Part of a small language model's weights.
Size: 9 layers, 4.24M parameters.
Architecture: untied embeddings, attention and MLP in parallel.
Training: a variant of Adam for these matrices, 159M tokens, 4844 steps.
Each number is 500 + 40 x the weight over its row's rms, rounded and kept within 0 to 999. Layers, rows and columns count from 0. Numbers have three digits each. The size before them is the row's rms in percent of the matrix's.

# layer 3 MLP down, 128x512, rms 0.0773, rows 0-127, columns 448-511
094:498452561553450482551477544478457458530543522468584487514575504462569512516489495503490515484494519495442492526590483459528516477602552498432463456498482509501515504489456470516483515491527547
119:495481452524457554600503525482439517431504434457483501452436521470535364460528542513536477429598460479505565484516425485508536554475578482502481527576532522525477505510496535479489553565422458
099:397558515477502524502542562474547488527476447514553528416522469531572450519456526487523497506507440525511520456430474441457499482559477543442529496546449579433518519516502606502470524532468504
104:531461472498535453570492530496508494477463494524503504477478484463554493526536571498442482493476523495508462502497598550511476459438453441549476480509473494500567543469529484466491523555533392
104:497487510488602520465524484474536384528523394466535503484474511526545466491499580425515563541527450551551482495441519557530525490520527504505537508506520520457498537473512505490533523482519439
090:446535506598476461422517467564476553497526483515471456478457519479462461524436588523481500543471516599488459477519436461436440540415480486473478387534564522494472452509525506561492527473565487
096:532475541528493449487597463442417477488524506463494515539498443477505510484420536502498542426452536481532477533524481613555543506406538525513527529538527522480457501492558478531398514559515382
101:542459443466459520497395550516486467481564542431548571465468586497447538498509423534505456505461562472496456476525541563539533526522519503488527580537539503435481504525582455429495459432496438
106:535494421481526568495450489560471454431473465521444499544500475496487506453456413532508525452543490457534447582535623473451510508528619549578493483487545499502518523562543502549439474537494485
094:439436524566504494515527544491503558463438500464437489477427512607489527540517528510499541506482513478449494498473527527482511515476510546537471490504517503460439535512483456443523521535524473
099:456539471569511504481499496521441553491533486544521450465470482543511476479518463503521521491499493511479534509625432534444452541516506549533437511473451481462523503470495489501449450475551558
097:444574472465527458498380586470527482485454451514461519492544524543451447513504504497471560558568470489462502460476431543537504506543469542485500536504487532548519537506561613515537526434456532
098:469525475453473528483543529500509514499487541455537522543540512509499469465366499481482484520477467449488540533436489452499567502518541494547569521570492534493415480472507518470499400522477501
099:455447537437504413483611488513550464483455519514506442494498578523494497554498488492402533523480498505497453457495489492504517503520464458523489503588507453408489531445465546548496542525505553
099:492498438541526452494440471480526532493487521505407520515594516500476480521433552531555492457498519509539513472535496531523441408567456483478490501478481540458552524500484513474588582486513468
096:491506518535432486441492505510489557529533574484415470476517485539461498515478512460487489516483521489507527501469441536484538465538542522508476488474494407530588515498480517503538503476546513
096:511488523507455543483541503463516530499449476450546558553464462431534498526517514497519462505478543472550527460531519501540515533411484528509515529487435513450484491424507534459479550457520518
101:455461457490583632395498403503474591543511537541526511539437407479508525489455461499523510478574453436441481500494486522475467487506512483501509486439481453500533387440513516482501504486456498
097:442511547434423521446504485475541536520455523493525444502526484464612535519528430505524486534513508475517516512535451499510447590513496539510446467457463512477506485501412487515474500508514491
123:464504508466483472495423539473493488495492445517523543516502562505503552445477514508481489490442478491452481491481499469443544508583535536434450537558504512551496514493456490506527463579482434
103:511520504573442544523460481536428461474468489436479509501537537504549503554471519472523517467549508510475462514458576486521507494488453499588439471540492443484462530458512530525601507527527509
096:542518495562553470483523464531561500466474516546502411518441499468499514506481497480454522488483515523540527453525464480509521494507572485519476513496460485519490551473394509512565515468477492
101:581556452545502444552551572477559462500523445497434463532500434549573518495528528499411428443509462520546529469456527512487465522508549486527514518532516522541539570449520568577537551546470595
104:505476480532529491467454473443462499463519503508417490475468429535487490516491489477505433499524505469463504621471513435562552536480503500548498549462567502501547487495492552492526462536470499
096:557501446523485557469487442539464483503528514433560522462475489448461525546496445483523470576499501563466467497555456517473543418576476466516478516462571475498483484525449463480478486432551521
101:505518500476482607527507533490500493545514552483474466607536467426566504463466468557506435469461484440522513545548499473489501554514538567450513501472512565442406498450588563500472567485514526
091:510504515482487436545571459529506511494535528513581563483528522528457503491474469494423527522539483501488514486487503518516511496475519525494509525538485482476546465594506452427458430467449480
099:479556509501527492513612457469473512452488531525524455577503483570496480478435545484502477504470569611514468510478511521557441504456539491480464544451433519507540475489492474572468387545512526
102:536445431524502480487504539515452440503517567434484511515553458482493418544478521480521509452554561413536536482499459476524547499518512501506455491453492490469497559479497487516513501513476497
097:499387485487476481484470505478544461443521552478464513494484504486479523441514507517527537517558475530464462574483440465508552506592513544549517513478545470462475562513559472468459517483512470
104:413528477487479513473529482528502515545463492537538496495529494548475438490455504511394547558518469537533536520522512537571524523515443553461523500503534576545483456596519509509480513501467527
109:466526469492518535528517481578494576517550482468457570464541556480478482518465423461491478550520499487479448466446522448424525456509514505483531505449536493444464511558495485557454516600489515
104:537535493580562507473443525466458540531486512459492459525514526510467575483494491510502522533503507492469540404501497485518524402544493442412495512471476480553480552495522454561457500514530490
101:532433475552538498566539575528457503506525523495476501460530555593495527570494504469539515462557494466504496456484423565511445508516436543389509514564509466502576500474490465566504553483492440
096:473505476515462500522423513491498480531577498526441454469511441462531502482441507485529543494490486513508507522436528539483513561512507417525520470524561584527479546487599532520538512525566472
096:466406473532548492479541538502511409447482482454582525497455484522435441552587478539512524467521482441410482560476549500490473475450479460514527482525559501466533492455454566461524424441477417
098:531516538467468441570501499548515488479526555562532543520525509514461587509462510491472510477499495542561498588556601484536498486476537510459445458502411518570547543525558508531496477464508496
093:514427460504510394509483536461514489501523490504476501563459583506504521471552534551561404517464539532533539555554524450563601539418543430542491513539507495485391530542501465520518440463488505
100:550498517528500535497515537473561533521562524510456487470514530488510442426473491435503516545442439467533495542569438523462519548471594510546506494570440539499461505519477461501442479539516478
093:489539521447466505464449416483466535511539415528488466484411494536461557477520471591496467504417497543486537516462484416478502459494504491476499484479468534428464384473422513555582427552526489
110:514543549488552486521493536495461527489479502543471501535521508497486449449492473518437509433464497496458508488522550479478477461464486482503557528542559519499425504484512487564486570460569488
097:546477543456541529465549466501565420487516498491536567466476518500499495424444541494475646463515433453473501562496439461454435514414465465510517486575487500507434465468538469476517492570527482
097:481566506400559414452534464520406568453481505527479526515379434535533508448543495509509414483473437458523497494472499552491486551513488503526487507537545560504466495540546508468480488565454533
100:555483505476499454492499434503488474506585464539521537486497471454460452535494536504512478554504462546511544541599472519495417509545515469500438516482529513498474511453530484504475517531521517
094:516549560424497537445533483474540523548458549538419490541526464480497501527531453471493480471505411492481534555567559531524482515468554482488498534500560501484451625533476579469469541516501501
092:485514479426566458525558533477581527498532510516504542487480466491518508530558551541490479455458490458545538445472471416546461507499478507543474544531533503565452477488463494567434441434426491
098:479545519477416560567507494472472544458593463550474453473474453504585420523537481471471467483543479515483480533515419517537420511519492473519465441471501492506473456509468511449444506559528585
108:493491500544426529505531472508499411537565479467477478516473462504449506563545564542468462526461468507510482537476554496481550463523490497510561526544452481480428455451534489452538497507484505
091:542505567520504467515443486449484502470521519575481491499510523490505493514395517488502502512484441512508555530564431606475551477474544494470480517536516515514498461511535550497485412494468514
095:509533494491513437535511546494472566493518528554513508501441468405503424456595473419496563530512498510535540539478493481530537498521452497510518552529446500511563522576466539509400529492509506
096:525559522445521464481471559528486579542509452518521528474464520490516559406542437462484497448519554523550486495441500466440458509470514497497526551473504447474507450396494488507495464516523474
099:517489528493507527525446464511408487523548519392512511462541477491468518495504526549541536521459537504546523525524519473513475507503502578443473470403551437560499539488520426454505586471548475
098:423561443415447448480540483529537496537497411495514521536551492510518507497582565529442525472483506494458502463478498516554462545482548472581517574549531543475493531547486510540573565521501460
103:526450553512483482500532495508488427464495418448489451534506511483434495510493416475538478491505528559504529506475498466471439545454491480564473516525546461525430487545457423439525477464382504
099:468449504516468450529483496479513431505487479539464464519511513538493510531508431614442435447532544478468584538461533461552532471434491516564498473445493535510480527608512541519506478493520518
096:424469439427497461460519395505529463479482482522423453490566486471564489498499518475504551529463522561482499518457535497570475585584587536532522465495479552469492476475488499509540586568553525
097:489540496489508504542566502534562517452497490516517542500485562474497469531484549455532573520564532561497468445524485520533512466553503455490531523547482442506511434488490406475484511498473539
097:448503522510488441512562546525525522543543538499530486533491522499544527439553452502489552469556461524522531490515465446393563484504489501512533508440482499453474520507508487494496508468430493
099:489532498487520483492428499466482574446478493432493533518482526508488536453529516447445502515382547502547498529550455487480475439460509453463522442426447504395489470537511457524501461496552563
098:505505469473492457481464491544486541479445461534492524498469521517448551554521524525503520476460543478500519519465566503537508452462517498509450420531446534512406545487410511554512445520530577
100:508453539511520491507478483508494429454476470489511515494506493505511501588482554504504500467567437493503444434512563527465556522451439548493515610526505453591522523478508418461478487433447451
102:434444456530477629506451467479488479505531495493531427485479480502468525488482392558482534513476546462539511488504519501478527479584458509451484508489479482512493571483515477502454490561524565
093:474504449464493558512493470537581496465482502581453534515599541493478491509503494542549445499601551475508466466499532512509472482497500534422531524498487519517495523491574565491564452438541481
100:561432563520429507487526557480483486449503490457498450574528521528502504442502442522533469494523527546492515482482502510512506547548495548466502518489459518494543448516466572587482544558552461
101:562506481475457479589505515534476469456492516495514531478560512505507521471485473456552487553493488460448609537494449444514446519419557454521563539480435523521508506491525390412458429543504486
095:505475498486469494479523460449484525500404499486521561477499592521498504559460451460545481500514592435477500502504520537487487427530487447544520544567511519518501475458517460489408481430492428
087:600543486505514568517412393587541557495510546464544545523502514426539539550443512476559507487544438547483440472493524507424496531440488565483494518468507520442555504496437455440567500513498509
094:515557467481542570509464496551509436562439482464491476445494477540443529490517512507455500500411548501465513505459494474436495540469493470494532453482540499501553514458555509528500506506579565
149:540531576447520485442481463553514506507491465517538546481536502496433536490473527460508504474483587480505467474552544449470458435531511559609482460482471464480500476544438410468522479525428475
098:518536498477513612510542515553469493460545475498483463481523541420496498472557587494471495471489616541528466466444550578492596502553488590482474447471507501545539524517499488503522513525443513
103:536500498542462437544588514519464458531503470490509509570571473483522431459418471465505576479542573505504519513565482480480453514513489508590546472494497495532497506564490458471491433465462525
103:509502503440498512546487479514463508486460513509480521547532521418532477493509558543558499571485513443488485589508496474497430552485505476507486544549497555505541500597484488525546472516531467
098:526442546482514481518582529437467520589486537514482477487466478545503483562520554475481507533634533474485560495494579452504510477485489462485533441439493463527504436545529525542490554492499439
097:536459529511536516523509492515513456542513442454515508517610504580442551481528566537558477509528446487522427510488570496441563470477515482522499432465557480554526475510489491532534486462470458
086:525543520451556495473432518418586505510469492440498470532429560555563561454504500569528513531515443489470473522506506523508434529551494538418525502485501542495507478470532469522515483549549504
098:445500516516494545526444504519527490537455532509534537556523504497474521469489473529489490601530502530476528511513505457445480533530504455490485492479490498477437466473507482552487419465549488
099:522581457523479470434521496528575522495551535497535490514487514540522449479467459429436519512453512533530517428485558518471539496425428565537570501484484517444519477462499481462523470516480487
106:475518534502529536493438518510508465504536556486483534490565499507519582518546593465477522552447477511462474503491525535502481420605504470471537504425516532524441481513467459436542522509498492
101:531438461504565545512495443499494508485465518469501524535516564521497537532459592492536479485475534522535490529466496574514490461519486505541467501566548464440513480519391479490443449456494511
099:436465479541468425463524470543469501579507485500534481558402434469521454437493475496492470544537469476522551484508541452482516464505564469427538478513465614504531497496414460507503440529526544
097:399477480497426472491646481596495512565473457528534517567528531537525470504532488567487469541515458498514464507495458522473544537459499492493482529471537531461546402492606505567546489475493449
102:534484470417482461545459435494497510475426476515561506525519470495543505487476533491470549467499499499486502530494568535545488544479493514438449485426495464481577441510520577509561482439478557
096:533518487546571571560500454468505455503496463481512530437498521463528454483499507463453488492502445466482482493525560536466524554463504546454561415433516500454613470534531559487432554569532479
095:522485490445477475493435550544536509521484457430387523482561523505471538507521601422543454531460499493444542424525486541486500523452513519450512543512494444549495509567519489506442450537516499
101:488548548437539516475470472471522414499491539515463511374424437533489503466501502512521469444533577500460465501441496509506474477495536482406591498555528541519529416530514483485507525439437451
096:494557491473551460531541551493474461492463534527521526465452502528541544482513556490493501472498522539507513535549535549482586472540461427486490500498504469473457477537578519483527503520466532
096:459488472461452455509493502440393500507504480419549452449559528476495566570471511506509506482504521514432553510509457480542495448546501445523521415451491517531523476471505510414530517547509598
101:490516471478505497466475450520463431476481535542542507483403512528581492509454568504543480521529418496523503465529431497503464564555536513492544453521501520487501545490402567503548486465454538
090:541509549522544482453528515562459575502469468513484473410433479480464538478544489526507422483479494526476442552607529547446459502494529531555483435452477511487532527466481547481509500577396493
113:486543471506501522473548446432555529483505521516555475457487469469524503537486462508536445444471385552544460457366433553523439486601480486533439485445482484547480517504478533499577449412476532
094:503535568473497545486483567524504477493500473511529469510531546521519538492522543453534536452470513516537573512470434479478498466476509479411461528494409500533567480554446466524485600529510515
090:484529471474555593500476483559521444470534548500540504474497509535496489515546521438545489429540477516472459507534529508452473514491512563484541508511512491464550417488566520493414523533462531
091:491530544507538587461486544600510553490478492507467461527487529582515473532542572468499497514430557528534511492476519524531500514474445495515502467471445480472501488468520556474591483516476541
096:469474535538459531502539517482513489515492564502560489418493473525483472522440545514511547514493607508507474435510492485531479499590413453535479539541554473514465494526476447496505544500559519
105:533510474448503463465581470438547511482570507533450439529467476500475503575476522514528490473451522580470500413449428469533468456528511529608453486501555490534445480514469531537529473434578524
108:566566528488439484554493525564478488523437552537436485487508440529505509449421453467481422523557468489501558597452466419511461547440534515531529533484476545530579544579493549519530505513500498
100:535490414610528443575602518498497517561489486530468430481494462511457577564503475563601473504479478470563545491539538506511464504463516565506470482508497496521603561446454556548551498447584587
099:457515524494545507565496539602481477485482507528577573489488523511498481481507479522504484516540508427547504470532497469494534592529513503472494431520535475470571489501562534532507483487520589
100:483464553619549529494560504438479561464537486468474452416531546468505475487453465534516505514509537505508486443545494453536483493488502538486472564518531522583540480587512473530483505509433487
101:463538479503452450491474502508585473478466496472467526508523514433547489539507488430486506561421542535499497489490392540564509494520419490456551470519413498568624482536486486445500487501546472
102:560540535548506482455554462437548563485491517525529437535478533465503537491496455446522509492493556520419500527489506536482472466507532478530460438480532490507456516454448547394384440448491506
096:520482505457522482465416474470476548644542544521502469540456539493468524516470538543484535472490560493510539516499526502503540453411466527502498568538453535520552446527472503476430482441522500
099:442503440554522504468435509433491465513561478508508482491517530442543477478538505486516516494466424452542497456479416493513468479563537530474460465571499459572543546440518470521438545469547515
100:525474487486513488553506506438525529495539458517449465571508478490479508523477477475533481486534396451572448473521566451522576422444486476539497473461531472481551546475460536504538501521458480
099:558427470525500449539503400450493527473456466458504550482479514463515472552448477542567527488549457472489450451548523519593438510485515506447520570511554541604508574439496510482515505495484518
101:549443469545481565503532524507525514520544442505507451508520510511420523493510468426554475477476524510485410436579519489513438464496478497480482565580544443530475526482574436547501554531460504
100:549497480481493561445467483521557477445492439567498474562475471491538551513518494509548515595559526482514481516468438452520572486467457488527507571494581423445553569510486502523506471478473531
106:521453515512481500522490548488580441478533449489589554462449480492499528477505485517516496516545461455476541525527491483478500509449493487452526475507556452568483509488545484416504443506490480
099:502460446487526466472493519535554584508496547515520455497479443536493622504547524563490518533455448559491502504493531483557475584503498504480498557484568466551409432519464537486455501563440457
103:581563548513520580517499601511470497525479501426471508475514546541418525570434390498411525512447491520512464457450369485475421508439470456534511449507566470548502528473456523548528524488514510
096:520493511512553517529464516523468510494491465492506451561461459414530494477581584534422545479524419498492494506481508457499631501482469541493449427496492551521507436507528539508570475489509457
098:381434463573508500492449496484397598486526526510459453452513465496466514490498459534575523601448555445575472462563523522448503485512515508524535607479526496508447536412540483440478508458486477
104:470492551468522426516500515509508407498510527489536535539447493464433495484507402527504517598486556507508507496493547463491541499511472467456507555452495509465426453567541495544535560534506526
100:489461540502560487524560449521531524437480525557505532536512525434476471460635456528436457485453445492489496510556510578536569537511510482482521540469457432503480530403516483548449545468566554
099:561494522492494473439555561459540472513567431502446476431450468459431452535547470474496497487495461481494485469462435496514534537458522452472513486419474573482476551521499453408553486551420508
102:549521526478409525439467493462530500462516493554487495477517500449506476518543506471468366450521511557483498509525541597480455507530492471509479544537488504473558475509499561595510499458519453
103:456505446554487540569498524501490442483515544539493506503504470503480481429480500501424484516508541486547510538484564525513520480507474504500473463469481474478486577457515505469532538476503452
099:442526450510504552486495502466434471495516614411484533470574479513480440482496440572479523483544510506531545550485484524478458502522445507509557484540504528576466468545537586438488538511549546
094:494469503564521564589486559546482506555487500534503552515548538513489493536511454497430445508424449543504502460483488513469542516500604442497528484393399506473467496519470447475475543539560509
094:494556452498483505495499512480578490502506531486528553541514476548544512520479452524519532485484503505485473456458466468463543492476495544513557488544541476517535457541498494517552492433424455
107:472393544545476526497515538426440491488511470502503546518375533501483467497562428467516563541563505398436500536474578558462527476514453499494493447552489459534510524455555440468431534508519498
104:543501546478454419472438469464479513503445514515485486521547477520520455503532453489490533516563462518576468446478487479438510474548422569563497435444508443564469490495535485448469473437499549
105:513516518434436546442449479531509509476474497433531484490475464449494546578485508520508487501512535470499429499482547526500551407415468485548544482479557484530418544482486523467540494482468472
100:509535540515489550477389456513475470513478512492489517520505481500531546536487492528460426592476399515454523554441493468535521524479441426517466480384501499492472513443513528521461579482539497
127:473448529490517477496542528477485530567512483550529506542523496494428499513482532449535538511536581511526490527521494461442456483516542511486443537512485461473537530507399497500529428508446445
097:569476412549492461460537477539468496561443539489540540446503514515482506481491537521517529451423500471433519488490428543492516494532465475504452506505498471426542515500387449503511571545503470
092:483555465495451435520431559430547454526502564488516497461520535503610439491511546547573518415472501538487441472532537437528484485478479521452419469551445536409509476531495526489511469491540507
097:470482575488546491496531486528486563544531518603494513468573532485545554487542508509480536531462497545533500468475537488503485519504475437450463486486398455572460556524498446490522512511517540